Part of a small language model's weights.
Architecture: untied embeddings, attention and MLP in parallel.
Training: a variant of SOAP for these matrices, 2799 steps.
Each number is 500 + 40 x the weight over its row's rms, rounded and kept within 0 to 999. Layers, rows and columns count from 0. Numbers have three digits each. The size before them is the row's rms in percent of the matrix's.

# layer 2 attention query, 256x256, rms 0.128, rows 164-191, columns 128-255
097:480521546530519481462461537518495483515488495464422516429506576512537462495489509494521528485490450559545524491430443489476553570503567504504469480532492518396493558493522483517437509452489553524555486528553482507530529483526571518484542471509499560467538535508475540495522534448574504458494476469455444571550526468469472452444435521523491618518569465546515537505502541466499527515457
104:400490562493537407491492479454439510509556433558573551521543435574548529483484446440452552474508557510554473401485448467436542460495538554550478534439522524481479406546509507488481503421534536430469524522526482504563546487529475469433488497491459526505524512549403496520535471484524451490560508514547439464494482508512430458502451483526507539482497452528553514512464486529454466512480
100:501502483474500514508450508453533485574490559448508468520488491542508470401471511461542467418521569519495426419404457453468493456499566521514466554499513491549487485394429495511416527486575546534524472572599474481472462436529536495491493476509489519530475553481462491465485492470485471447532520560465486432403504479490594517472539513461509423431505518524509513431530523487440522501424
095:574521566545515426550561459511486500503475459480522496451521410436513479493500556549561579351566534473509489505488545513471569514526482480509548492473475441470526560461526508428444474526453459475517546538498505486510498543533430475496457505496551533522480501484549479506536490517507514485503507548507493512387479444472456526477590500489498454535509551505577443510494432460540476510505
105:486466502458472511497437456512573507430500579478512453521462493464570508445515495508547528487476482474550469543515481514565479458497523506518520417476552555503514467618538531536526525480526501507510573480530538580531487439474547519488517461495583489448463568565473558525528445485488564501444476467631522458473452548530512520562477522513515530488485544531451448554543517567486535554417
100:487446510559499464509483479614538472545518530537545560505522522499508582510452552481467479472512450507541413539471565492470561534530448519426426504547478505475437521500438425496497514481495505502449519546452492531530537429467521504517502488441473522449475478561488555529528429506519547478487499505425459501498446496477542552511517453408510555530525496489531467505442452481447531467541
092:508496470456442529472494519491500554506496545503451523454441536559549470460588472454476538577511538543552486534515417461442383557509558481545463517527516535534540531503501505450453485438508539439434494561507499550505511480435475551525496484524471496516425511612480422484489546515533503495502522480545473498539452520497468497500571494488413559529514487453477576532475518449523520575547
103:551434486496487500505544511525565438478524539438516486583552529520465516485424452509490570541505470505475460446533508498448447437507512429521472454532446484542465565470545466516477470482508474494477551493517452463519498576461495511470524532508420516499446535474462537475419489516536524446430522537434553517475546488572461459492473457436515436534518510523458514553513530495495524534556
099:479538452519487484483563500475439517450552489464585508493465534497561510464485439526497521506480560547448474506530529564553486445563558426439497485539522488481530579537377496477474493411537464517553483562502483518468486493553511503468536474520460559458549559507525498468467516480489586561485459454428532634511495501473493462473473464488540538464535488535504530469504406559482499489461
096:487506521462512508527448409556529506495510578600445435541486460454448416496533485540481497514512502494466464527447437542503507490469431437510505515493552530512479531510496473468441456448495477516550536464478519454538514495502550553498503517495467456580466413565539548507491607560506492488471446466442550464527509473477560530503453521519394481484553480501471538543512560510531503543546
105:525530498460505542509442521532432540485485510501525539480509373500448443528467545476526464454596591462524492482515497475484507482465445468551451497472466489584522472488428467519524509594505528515498556437457454439534414587516478422484498542530487442526452569461433534495570541447524494455512439559491494529491482520512493599508518438528497539426586528469484554473464488529505529496507
106:489522521494493486510455451568470549589555462457552468527475536548563415520465595540554534551541478489447556450497530443484550516507490456516432504507486397451497482539485532524437503493420493468495513497497478506548517455495495518548501497487507457506509422481477476531501460515528464504469548467400580505422512538455534471531520485533426501498479455498488516450545509531473508470482
097:528490524585496465518547432503554509456485481474477505540573504521538543497459530505467466480483533520578504487514530468505504541440420470509548519483527510566491557583558529425501504508488524499585588409478513490475550489487453520499484567475421474511502518510544464512544468403498533509380483507543512468448475509450501482521504499461443565496481482525504467477518395524480479481437
108:573451484557555537539471484525520468495496487443492502516548532489494531537540529551471501555492566476512597564462499526488482466490481466531541514569515474451482489484449501526492481477508420526521571509508512505525453470443460455490452510534489466527444468510557438407436489428503525532529496566455550461499376506549555544492465493484564523538452439512548431551480498513546510465508
108:505544432568513378505418541519475544555476514566528480505522562457483528478538560503508562527448532465524488511535465525513504486535509467546494497534527503448538480524490506488398509573500517487538429462494510447518499483520482559511482466512485517550512482493479444513498527509493487470515499448476551556549503495577489471485510496484555466441512521497440438501493499558452564443494
102:520508471538535527487519505502552492504494488501497555423501540420477509492476490454496507516534404499479508490465499491469451526500485476507566541484520549586485496513510491452497486504491493488450447521457529490464444483521548452538467463490472542580519454545479535477407546521504537476495535538506449497521505489501457517581481541490484521489505511541550536392457548480476479462495
102:486572525539446500440440538466419480524552450464467453469482483526402551516453500519534530556511519477569448554518493457451469491595446582498590506549510531481510544425389533466554504526428522473444533488475502474598596472446506469479441451508518478469501460515508502518538471483494502478563442432472546425462485430446551509441491467483540465490511576558541534493486449560574510437476
101:474435483556459472513439496452473486469526481457471502501476427484495500515443424558488556488481517432563489503493538514450475552516478489485465535478474537510455546548548481542526505496517460510473513502486570465472463477541492530559525489478535517529457513507410447510418476575481475463498533492482514436580478527475543450483443523485479500504512513495493455549545488411513493513624
101:440483492493470441466412534485522512503431514624476551465540485472539528447515534577477569510517436538490582522532505439544534543508511507515413516556500555433491436456493579484483477469461466475535496535506545492447507499559518470558538458458454529483518446503498527467544527480471501496454538494469442529557517552459484503531494506462449449492514504534451505509539480474472509517563
100:528454467500487476542518455501527478487537470480557581474484536439499507552542517506523443461516487516485473508441550474490484502586487494531455493507510486501511497509505568478500585526527452474574442525464521495501549532516490514540484587520494508515461505499510496548502487530498498575444582538433471474484452536485432527423484573494492533458452447460452454485506435430432480495579
100:522514482575516500486463494587522453515450516531496500528522429392500435534413471465540525473481533462518521456466502555453481470588511452513509415496519517485558500551507513501512508477456437518444529449484548502505481551557538458507540489477521500550472458495567489493480516468453490547473493489518490508528512449513642474548481518464458462508448416565522447456476500488544548566456
097:423518519490526482533524456473572573504455511520481527470472496503518480503514473494480483481531601468584515528477502572467434427497494540540460490484436549530465485491444506507483471487452473528469541504463506484483504417570515424577465488516458514548466480518492523506575550521516502568491452552473566523410574512534436488467537518541564527433515544474474443418457554489493439487455
105:517471511480517554569471534463466545488510478484569444501542509498465454479472553532505527571474479408518441511507466440542482509471531490467479441466477517513493465510508503529497490557460506596513548513470541513491487519513438556493573433524503423553488516516466525536541550504480594530541448538491519563498577522455363583487525456425485504508490528566543452505470542524512518528494
102:525445467460527507458461494582548471539444469487473457481489532484442507499481524485524437524480463533532514439498554457523473523472552500556443524498554434531510555560519521529492498534517520440571461540510490485506573570469415487457492516529462512457557485480523498547552560630476539483521413511468472567487563496498455457453537469554505403473495501493457434451539486518472508476491
099:484498455485555566492530525485459429479501526524427467468493526528490543500447504568480470518517518468458477466520538495458431553517522542443477543574470512499499480504490398520531477452458516526553496498520480439464477525448383550551507526483416468556522429519579493477513494459517527543583496529564522518631489540492567529390505461501480473517549557510525523456477500455560478471521
103:444572483492571492514507519475514508469422536476508562482510525473532551530455509474508501580553444488556581507481527530487503501418558596473559511546477458529373488460522519502491445466529567542468460463491497487445484450535492520463568484480444411470470543561540536477476504470479472505585446471510403504520555523507499518534421420508395480469481527449474508536564471534534480481460
100:530539508558528539541516426476536490564508487519425467473493454530541457530459554530501496558499466417472530535466506464466466490384374505553478514502501481463509487544493486553491474428520491625516468563470508473502509472490576496453523513525558547509451533472508356389519467464487459553461512501557472478512487478478536547509500446540474523553528519439535462412542497434463485492442
097:549512531511521589455528515516514506501536560476519446467529551534486456483546508506495501515473537523523515444499506496549527557521567606512467536521543461586526483466548468458494444399475501468520439540410492495492463482507507553501509485434548465508495576516567475563517543487475539451500502473522399486512572496472550507490461492492534509498505498526581542515497426442439464470445
# layer 2 attention key, 256x256, rms 0.13, rows 164-191, columns 128-255
096:568483507469465420535512498465522503497509485499505508488497467543573502517498449505501509551545457509522468555445512465592477560495453486487530482540502526495534474528519482474522521450528475465534472524474552507471448457490465518479532471527517552482495451511466546440535493526487500583486474531487423481466520582446543469439482530467485493564485473586449526519456444406574490481517
095:455506497509548495476522507497538458485464449491490532481564497450527543505478458508497430451552433491471547480560527568520534456476464487513535463558525469429441431471555485391486498515498445570503463486432462428472486501480525544534532410476518520491440536472510463509557527499497561563449492514493510537474423544509502542525546485531504425466544515522506520591450558475453568425511
098:444537504506469646484586500501502520495530500404531534474492460514513447513513489455493466477465449587485510504502514478519512554477523522495418451494447492520579506479513486432554523522446527446482482564489466439554467600458471590491495575501548485534508480464465530486489527512508515525523502469524554487481462474506515498518478519553555487510487446468496490476429507488587484498533
099:530520531504553528452446516482528474542575501441514530523503485536426550493466439482524543491433534500529535547492581492414510551577436432552506418520457430521524517453536516493480496531497432535508510477488521493563483460471484439414517431515504462508496493499541520465538455468459459468516441476446482474501430541465517494515540418520512547512429492479505476507500506498484520507509
100:498431486553500478523607531509482463504505532492498572542511527530422464521523533501493510513564458516469513600468530450528489446523516477496524508512451550491479463512505483505514499575518488508495477463533425507509495535445515456493463468558446621536466469422498467515407488510520451624512500495438438575459538573528472472539460525514500493460560550506496552483520566462433551465515
094:506497441536576443461497510534510476496528487555375514479427541636477465539518492493503456525508470531525536471506520516423535439501534543518603463493557510447478495426486446485499548522500531487511560442558502482510540584520515520503468470504551491500501452475482511420527563546454537520517495505519500518523505555411488483469536544512452485485499564415495524512468523555484480551476
093:454527460569454461511543498457488416471445448527531432506501419498514536496502512539444537529528492496513550505495546495526512599568527477472456463528495533467452520522507414472579451473469471425592439557480541450468513522538527508417561532438526413578529521469521542491538502551467511518509486514503418551474565536553546460426489511510630473505501504495480488457504461512513537562468
100:554491478566539484454524487511520485499445450511467469469495487535501469551492516550600459497462508499477421475535504539576498542526498532477499424543524468398545526488440441522543470548474521578574519474503545478445546462501510580537499493442588536516473441505625481541549462529512499560563565482513478487433533555475540581512459454524507584470462485478497446470490420505490512518460
093:546518521518481470496483469559477467476487383485547507485513513534481574456457513476538473483460500464526468472495494562506547626502441590426476518491451542481512459449527470509532497474483477466483611533525471447504420503447465493474528446406507440530524459468557490491524524487469460536569559523521541484504479515463472569565548453532442450550464440493485495529539504523481496550502
096:519538514547464520493435560513490477502474523466469465526551502487477545497532542519548543448488433517518430534441481510447408494481601460458441552500568503548514424555499487485532484469481585540507487592548516474489523509599524488520514432546489485495494464507530487493470529490526472528373537504594499478477495518488469521522496503461476435486563489490490531504453464587489531447506
103:562459550471489441487547506481482515449428541444486555553431530516572516551543478511530532472513483520492556548530523506494437504541444484501534451514495452457468526520524516510499547507506586453445485524471532496521479514547494526481518516515534455494562487517425472570474445514516522450516499466504473583612478510515578473555463521525508425501471522567458499484531458549534586539493
104:505403440494497458436507472495543471500538502523463453513427589473518459522512517519489483501452483479480465489452390503394539412517521511465503572570489457509505513501438518484572428524415478518489565575583513472567533557473498459486614475524521595514492579477522506485491462528490517434536511485508459521488485462479513514441495491498517469530497524546513456541498469551561527515515
093:533508499436566442498433496481501490557540554561506537553523524533515551616477455511576586483507530473511496429467505478426472522539406609516450593525479541464601467491459445462512473512493451444485525539520415421529528505518448477524484525489526528549479525477574480421493473529533516511531515452505559452461479551474436484491494482490517568534443468412430504504515488423480464497480
102:535431409482514494521466527456509516508450469489528565519492531589490498458485462506510526580469493450449509509435526548481598529488538597517518482451559536578488488462478425477514543509494526573508500520509483512428509538536487496520448448529454583490570505476457505524463489496502500507510516461538428511432473522539484482533548436540522530582513522444536537419519527483490418466496
102:531535497497459575487505457493531478502501476496513466484432519488531505450555556508447510504493484471503566545479524549496546490493476533502432438450546532528546430555492448491490496518489568513476497552518532528517534474510523465451402518486499510401452432570502448468545477516556540527493484538471442507540540571518496527466553504497495550468498492509528541517522457491505507460558
101:467558470481539443500541510525479552557452531531556480507473514503448497549447437533518495528463553511624443440550503477515503531454510490488480511471530538452518537524574463520499529457445492460464419476508539578502466560511522493542489628525490501433443507510420478518530530537469496535514425486574529550469505519504564538431508467499581571551522482515489530509490491556504544504488
098:462434488476500436452456484522510520494544470590536525574482503480504510494471436489492480428489457433386475499496533518540517444444460517506543442444524523507526463641517473464502486469495501538439461500612512520468546487544493540519531586502574501478516490524459520463515433497549559476476492534510509536562478480492546473513503494455460559459494530492470484468462517509474439488483
097:502522520495469497573531534523525496433449562525427459538480524481471504491469518409479496504531542571515487468537454501459489530569513495440529531483562503480418467469531532554463535550472465525516411443566564531494518479487523464485458473490486512497536461504563498431512491519594512531501468480450490512511482486514475489500511557482554535520519540540567470504553465536536585411475
098:495495490491475485456479444453516560477516451592504457497552498446485413504503509479549485511527461514449503480456432533471478447512497525509535517470511515492476482523541520520564539479510447506564516464499463537521458534547458529508391612522488452458509482487415512514524473502556541474497461544446488553544580483428516457454580557523506473474450550471514510578572424537467557491514
106:461536468591500465514484491490493500527455515510467514452539445492457466459476499455543529480491578598479449491512459486525519483483517506462521494500596446488483502462506454493472475438543399481446465540520442465602533496393495519510482522535547518476537495504526497514523548502493476515472513487468491453496534489434493510487551450530532435556552464496551480561527458538503503490470
099:498551528439503452502511461515520475521581441483545554450481548516485524472581555585487475551509479494533518497513468470442576517455496541532472517546472459508552520510519483469492504507591443459515513485494540523464468580452473454540454507472464596444445496541533526456417497435501469422556583546538526576523500495441503494593476481551530520570469540476538518521479497499469480444500
098:524514537435493571476408515528531491480507523503527490476495525598506519473496497525444512505424458547474477562521523443541460519563453506479485528442491412462503538511484533478463452546541513526512499516497477477544454461440514481527559548412582468542527544428498506429544543461434552532522434440542440507519454505488562487562477483462530493478510464535440474559544481523501533481451
101:477447482531445507546505563544537520514539423486458468514547385521504532503483563460474521474447527491433475416434520467516523478531500478478519475523479502454510536540502578436468392494543528454523424546509472513503539554383548429541476532551525442485525514458459518536521453547524435567488508508561546456500524511483530460483436500510459530515491524521478370513502482525463502501471
093:498477528505468523487577477382546533445529514471532549420554534484519481581560507517468556508533484456549424524568472537499522450448515544469495440507527502445478513480448554515499456428509482538509536427607491496511545488451533526507497555421538460470472515486462486509496417395570473541483507484574538484477459514500497496498499482517486485442482499590485439512461472486552504505557
097:495467520463510423517551533505446507445467440573501609489422467497469489489520504546564449561501504536521565433518502569538505474555553465467536509518440543517573538512520487452474524584495488426501544545468506632515507447531516491488510522459525506561494495475488500505517486471524431463486442519523471521453505448521523514591469496416456497522538491430469425465467478514510449483526
097:496486557462426430489486476541496489423516458500583437431546461485482484402514401517563420520471527529535513424515507487505480511567541537490527471481522475535521435514550480489477535573528544462483484532443452457511510482534439524495427490370516492546442501497515485480535437510506445486461443516462497517438460448528523528497515526435522508408524488553490491485497476429420484534524
097:493566511528573456500518553553517533520505529454488523515518597470474527516496436521509529550507493516456505460522585469507506557548518522549454532496460509511556472491502523493548453539428491417438511421451509444540521465543440507505490548594405517500510465466510572500455496500598531537522564501537496539502441483485471443495508476435515540517417499556553593511498491502458461507496
094:494562516463501458508523469489481452496498504542520538453481501393504471535508424478534555586544466501441411547530496509529521597466473483521479469450517513486486579501598565519413482576510492507478476467501522472459482572532537564375481437456516526597498484586492567506470521538482478504473435493459499443456520451467519532509552508508499491495554559505444471522480539549519488508449
# layer 2 attention value, 256x256, rms 0.141, rows 128-154, columns 128-255
095:451434498431533484500493512416459489487420489517533398497496541544493536507514452553499505478507463521512499407538516515504453514525536557502474466565488516520574526542445491520579553430511484515471466496547496518568535512508566518523511520541513435446505487566437508419514529539450544521553454533507448490512498490530570518530464547515501401553473510480454515505505475540464480492507
103:486523491446502486592504511408483515513475515560497620547551557429525534503451504549570529481469571460479476477445555490432527502492504497439536532478493493519505480518467505456517511473469481503487439472448531472488436496512500462547489474501555479566513521504490504415454491457538497560472509496517535413464539478472494467545533487472495562364593517467476481514491416511557519505548
095:457490599489586471519495585481454540459478526537516516452571559527488481491594505487489412480482537559472495548495470518474460529512501501560502487514474450526482452521495474446548435500336515536425542502479443462506577513513483457498548490449435517473544488527493536484518512537479495468523505532451530414538529528419491507490564544455407515452477543444544508575522548469456432512459
096:429501533512474474510492487370537551503579484501434474453489536445568493477468516532460447511494561580455504529571501501540500471467487478422578528502514470507464524496529491551518521507435543437561468520527480480513557481446536478520543559551501526526551527516468416515484415519507488472506529501506590545506482467460530531490500518482493503490551453510526446516547430477475509485579
098:500422498454477385489533438513547446466530508496497459524494515555512466524587501535483537483506468500445533519523497496460535528455477554500505551450561537443557491458431479532553450475540466543443568416438573465484501470493553546578463457467539505524512574476456469524435429472577455478453532545538520585523528437521528582533472515527471434519561506463490481459568497458507485488526
097:601548471472523488501549529493454459512499536433498434476542509515498535531448509551554522484488444552476552476517483552436590531496495485535460514501561427514501496442462464493498535507483522421467454443541536453536509457592484494469443488451492528409472406545474474422407398470548509498518506536546516489500480519544523526544461488485501451475549523537497460493411520479466426522446
101:569477490564407474455467496534501526481524519515504536515462454482477437430514494465489510456559489468445466560474493543537481503496514548509539521480535458467517566490488473500587465518568526487505436569516489481541480499499485498588485486478522474538551531517496561464493418516555463450478502449585547424455468538508430519440533579448474448506534552561562531513535522498464452519525
095:479509504512472537465471493481575531469534531492498528524492501499443597443542595496538505505505488585464488511504454474545419559547530495506415500442515454460505466443545456492488532460444536596490436467534502513484528555573480508569464561502493424479560512515495512499487459557541513451435524496505539498529474482532450463515480494525455557467490497469455515530450492487497473501545
090:517459554503501554452437540466578542528503530522492531447489521519464492416446462537541493460542545520476548536537469491487470491524529507464489480495457538519477477547472464447497541492489546452492500482508503446448491432501475546427547463457537438507407555533536495559579544497519504501536492461470489542579500556469527454551553565518434471445548488482562515526472480566446517483508
107:518517488485520526507457516471530493524503551457514539476513468438491543533425507484510536475517514564480508541472528544536524440522474564472579439464467473584498492417482423509472503497463495562549487466443491424484549508346445564476482476525439469578480526454511468553541488472528467414485514445535468483405496523510474458488523508525538505464475496493461506492519523473528489488602
102:483484489512575496460528532515552472492532357533451471468549543511410501507544516520610534540470493450500527528512453555508460416470519478535517491471523474484595503493528618474530500518487547471474478479547444508421512468514521487500451450394479456487455558488472472471516484453556527561484509588505487451492426485508498520514589469456468522544566468480423520544463578454504520556477
095:560513531551500488460528489459452486473511561446522495422527559548451509419442507563508405476528475470514450471541502506468569519477498508465478468530469543467538492467477502511563501470466508506548459585530515550490582582525444531535503538483456522422514438492532464570486586540483433474534471525455536470578490528423487487477462556559521504520498518486531539481569512544531537489528
100:560451470579511419419484477481534487472507547475456478437546453439504478478523488457462441478475470495511479509437549481479543486498475448533505510538442526550419558465447513472511474536486484538491484528475587473482493480435485441429551559495535639442513534511524521484497556463411526505509475524465496550405556510500497539468549507457561500458496469447498506515582512518480475535411
096:544497405473527466409526519508468505539518496473539461542488507504507523506457455533449543587540502435434564389479524523492527478515488493528467449495473529486536432496454571530549490526522468504535505417544591444520489487480462547526454467505498540456455469572560538517433469484468506470483445553501512526494481490561483487465506464455481475588526541530507480488489482565449474527526
111:477593400530503479429537505491503489486507402399509475491527478455545446427428481490540467486452503482573476475514455578470441463496504534543492483508522519525504470479521514530475449425558463481588469524492460439532489473535474533497534478437531492524549527508499491621566475515493499557482453490525515496563469504525521458464452461551493494509540529537537474546460433541444544493578
103:510536505523491470532445443446418510518519493524492507518565463457507458476504482463474511511504530472407581532424495616494512549506476544555524513492469521499467559436447467431467478519505510483474492504527540550488474516465535476468487431530545480477498532404408443462560446574466474487482560496499498451492459598538510579490584533466499475518521509576518530475504502531483491427496
095:510525508449634429502576450545535423580495526530502432531455491450553503522512500526513484557487444488508452587479531487514527535537547549531506441525501513431502512496493529478466516473527449563463501453476477577469533488577551529447458544530523535510485457441481465484537488533484511506520514480504459531415470557516541464486502552433468475543506558524516478426503536512522455450514
107:551442499427573468502449550476408493498497454495564523502513463486513468462517512504453501482482476537531537499485531526548523445540502502499484509545456418483490488550540516511483447486457455446597609422530526476459529533546475429493490499469468456472549539527534454530622399525505508472458497553505518414471523558519538459543573457479472481533494451575557474473460474491505549529498
102:504521512567530502518506569489511495549504435456563533562494544519420560534453490465516496545539512550498541488544471509459374487587480514536557458519439552434584478515501548542520437519471489433549467552433493484495373528593497500468525500481471493492467470634488512532541570524479541492500507559444500504462494419491492503492471497542484483458540529594499503401485449492514539540514
085:461573485467473557588478431541524494434447441540481481512530567402415454537539513530567530521552461468457417527493483465430508500526534520552467514473454521424465495482488548469568459505539505473544504417505481438468468449543480563510479510496514471593471556557565475567480436549512498534454520459522525530546498455514446530468495503522488489504539513504488475509509576514490571470502
102:489511457505518501487510506456493487527512458545463436441520453570521497483552511597551491515520460505482483478447524505485489459453470485593499527458472509503497514546550432501525504466502531479524432462525502523482479507527494523535462407476475452558548496542489562542467470556473518506490510503553528457483450477527488578521573509534540572466507493531591483605435513504507539455397
102:532545489484495500483531553520548518462530515459498502582506426489516465513493514425484550494498467477543450439430503462524483509465474519463413464521511518454472433454422482498537592509489528515486533541509533537498462502447471527463546526505543505461546479467564530517450505545510482522495541469496362535474508503489456523496518519508481514561486541482497463462521511493513507505422
107:527447488487471480471455572519601511605556500487436387470573479493506507485474497492565482525482498524580419476512523594451556577550534560574494539487502548506546463516483450500523480463542428477483543470528512517410532470566543494505490508574496552482493511519525423464515457560501493498495455533541495491536505485496401485541452451463504579513465490499536481445502418455464543485574
093:464454468447515536520518447446511466476518494490555507494505499516528521543487532524527549487479399451547541505448503607544421430484506510536557539546492517392472486492473527501519449508487472506473558555511459495513541482475439499496469479478521565509509505491480417544461448566532491463433466550476485447526504440498532547496513465518548487576497461458478479565538484551479480423556
103:477533499480502497488467515350508509442458504569460455508454571529520462465441499508567531445495479513533468514455418465462493484522538553522565514507537506547447498467502476491570552464508481479583577523456445491430557500538488499491437453502474497587430510482449490454539534466489460494469497535562519491482484452450473485430566516489434486495502496549530540465408517464465482487481
094:478546482532542539468505483506439437535599575492454510432509547444553505488592542580538489472402489547473471682474486515564502515554513514493568482512515533481525506504482543500462497491482502549499495468486488506507518440448509499522456503490477405604493511477444572537498540469497508579459480532492590493417469482480524520504464522497523571474566506408513530504419505508438548490494
099:534559444544512511469519564512480559548459500498506518577581504502431513537500470537558470487511547427471505529552455512443547506479567524511457425479472500494486529460498496492505501510528578529580472511522491516566497492439469541389481502512444560554449478513503515552521489567547462528509572460415489492488500504530504484501499476484534526575474470513546517512436481536586473493486
# layer 2 attention output (transposed), 256x256, rms 0.18, rows 128-153, columns 128-255
094:532501495435544576521559480447450536460550543443515447514484495513494500507472425402535513511490559457459506454489486442486462468524539525493493500510478518603528506531505499520464479449442512426489545510440455525422515472508486503500566526517558490471549480579493516459507469496557465490477569451509606485502543524480487400467476486508469459565479538499556537490469572571548514597570
104:471548451419521461487523509451453468509467470502491532514583435501469460387467440482481587490487554507516481459447508593505504510459552517438452528465534542479520549514491569456466508483502491527492491507508483607502568529510516499469508474473474485473450534521469537446480488523478456373476543546500539511460534494481517472527514565557480443512411495542542427458510539460566513514517
098:453488537480450466467541438514504519450482556456503462520462512540511426504450497449534472471511505552531424492560488578532488532494440408456502468494481405526548501501465462436517550577553439474452519460487471493502467476503496449518478533488562536574536499515534465474550530536488503517455505514519550520503402499513482480562537476515512535524580490504447520501406530506522520503562
092:491492463511509567526484539558547439517501522516516519572500444458531571518438561425588481420565517550458552478470567539528448527476529493443487505452508515485531472493553475559584476450481518489513437438435544533505531509523522521443490535471514468566432510577487541550512489494521485496432485519459435456465506581520583516550495518481501545486467512449471527567487533464525535555556
100:519549470508565486533515521450528511512482500458490522548562546576463543514528495496552419541458465562477465384512515482444460545475507506498500530523477529524456508408528462521492501553476484532446470538504477471523479517497559463498515540483551536464503520514434504474524440417558544515494571532478442463551518459482561446492482516520556540511571556461545482496471493499469452469533
095:448516466506520481447482493449514583494407487481512466523561489497499508504517511516443468541501548439551534518463434548435529495500513544535476572461537484525531428458475434569515529518488444464479496496547496457449511443500556478493431478530482505523520493586472510474558528540532538451519556501519532491468468487467470548544479488526495517476539531486406557577520527530532513511514
098:516522486538470495489493488552536526563463494536513545486544507515489518528485503483457519532490518429548472620450465520537454553469508464489545487502504513464408504476516486491561500538541496510431505467511543488525467469414518501445468523499548430469479541519524492544566493476495528522543444467489530458547472413485413523575499537492494532485517483477572496465541454485476468527510
099:543492478487464473483534515511517487469531479439408528497509602551477543572549530501517513542480510522489505549551492525446517488495431516534489472451493524489537491507498436464450563610478472523435449521500466564443492528509476495534589534506483506466530516473503461556539473436529474494486562535505465462507439501558536482488505474540470507516553511474494546560475449518468484464481
090:489491571431519449598418527505413490420540520521589527522474423464490467459485480474497471498568557451498483468560483482504500546517525484490476482431491537482493439508463524488494455516453476439474530538492583531511448437442502540482523549484567541490450458508530459556466550461544504455518508477550513509490489504502560505516478510516430510512488470448504551533453385535523483452471
099:513532547528541447488614542531504523529521535445516545476569438541546515602478539494501484451510522497520516452512492495504523535468467468478540470440466572388555496566465515485522530520530430557515527477521476469442521458557509491504491513452509483539430491444541497527573500462462443494546509531385519429495493422534492468540391493516467527512482455459482480509601514480481471468537
106:539463573512530528460415475486452548498500529457417519513508519565437453454490530549507489523479497500497462517490558486483501476493568511518482443500488467511437432528448525537584513599484500505469506511482605517487489530512514438562504496494489528555565514472514515529460453370492451483495475564517549545497484516509481537572513505472528472439494508524508507515469550502551482482513
092:420551505502489485476430478541471473500459486504597505497534517431454496513538485516501494475549500550518531451511592508498554449533471500552492494547446464427561490509475595483444459498548422499487526479482450459521471408528490546506515499499479465545578496537535488473514339393512540532474507484528506523414459560463510513479528536463518496458537507505451519517465507492473501502467
100:551505546536517513495466516489561574549470512509570446507542503464547480492494394494434522535488514469381574506539524538551487499527566451498490550492474464516547428557475515499463468480502419455453503521559539515511457514452524474443539428537534468472497511484463541453502525484569534557506510480501444565461516466491416527491568480543596576500501519627461501509531482481464537509476
097:496526493575505483596453529544456531518516477482564519527489512510471520472462377514477438527500475413557476431500528459547521446512497472449503554482451542530466539452520510510475515479509541478474472546392500452489508474524539518518482474559499516488517486538536512475471404559591499516513540527541489515494509471460524448523445415520524532482482528506551474516537443474530470477456
102:483491466512462560523471445468513506512501579513543504515556491433499512509491489574507521497516489538470458503548462421560477442491496506463540506533549515491468493531482572497548508459496452539529479474476459479516490500551555504482508552509537416507436492556455507497384478517474506553497475529555524573506475494487537478571452444509497513533520442479475489498475545487536482491433
100:557471465522441502513533499511523525541428549502509489468439468467467553469405483464548475489557476519518533489498562542499450520568531496491465489507520552525499474494556430458552480545507553618498455492474529535478526448487518535509465538478500465592501523504527474497521501567547509491455529483464538431501493474489513530483489477486514511508548408491520467446519524502467506453499
096:490448447435511476482534547456505494553527463522473525498494533432500505481519497510565445508510468530479581380523498495458518470552527536482453509554461537497467541494485489454513576500458558426530447518487504510471660544622513497452553544549483551539505548466524442493561514476457490530497450537529518469568490537511475457542494430525476447473514490509555511497479472456428518447499
104:455484512536449437558479465576517466501480546509564542585528476449491541515525409539499500424428470490524513510609504456587512455480534526536523414543563527513525528467506506538483482543494476507519508477523491464492414494540506510519510519492540495466452526502430545487476508503479520481443508498492526529465486491535509486580495500491519507552495474450433493536519524533499505502535
103:422418451475479452497510445526490462443522494423464499514575492498506506520534518501504515465454471506549494472523431453444571468469521482540530472514477531511519486522516579550440497530509562508562471537448482550449504488463543528552458500496522497474534441543516539474485479501552485530495507471503588518615535469459593431542531504506524488567514544448482471529466489599489569560461
084:504503467486513488479485447467547558491526497440491566478482474496491435503521519427533526455501488503500503484531469493536464477482438491513466457557537496459515515477473546537507490528519557489492426552447597574551489557450529491487506521497437494481543445468473540553492519427524505553477559449515486528542514501461499509555523424512497421484451539490467477472504625489537489482473
101:493500454617494515433495423536424532547513543530535530538432502489481496519515493510530590466561471465513498529540477482540503515485448500485461487472506542545472511517466507514503540496500469520429498439521549444498585513484524462530502520469545462534504450484445510522519417492528464474496499550510460492522506523515469597499545521553509524543493464499475511522451519458492498468508
099:470502472460500473526506519549486453506447454552427539422514531452481518527524514489498466530463499413559572566433559567511476514409493445528477447525513442473465454513460511420400489576464426479577544501479576426464543523550455464543488457483472495547511558435562519442470469506491491577459552464461488509537473518503474476457584491490546469512505451514484475465533439520485497452473
101:455492489516546414515560490548504490474467499514514529491485483494497534476560523453480514546564468486487462523511425413558527468544499399428465523428544530495508512483421503460533569470485498539480520470463553532407466466525531505457491465497473493561528483496431569507481456449598463457441513496517506480500555520510448522462512469554520519497516505445541536474487459556531541543511
089:456539497495486548577556493536547459483465579412500507486567530460499576546456497433550493522484465516483462482485453450545457463456482508500558508536461546547525462483605442493515458449522534478481487554388541451471511471519507470537521601507473494516491538466448480509491569530538440470469545552488504509468498416551509548504491474514519450472533466527547527471557489506574501557476
101:437568491459484521500583592447478480505515514523582508531420469533504484461496552499526555517509527500421554471514444478406462524470562551505473436447453510492577467469490498490552547489441500465498508512516525496479517465488440510498460483520525512482369524493464488497518483514533470477525554527504512549502522554477574415519523450493463484467429461468530535476454537498476457471553
093:449543504563465517459527516495452571451550447490458473505473508548491571530476506533495531490543559505513437426546539463497493480505509488510485481512475433568420455515486500577577473534434591530510476500494530564529525572525515458490577502478488478446446526567422421503570535419513479515502522486513511496478463486479457504490492477516480533540485508569504473523511418533485578462510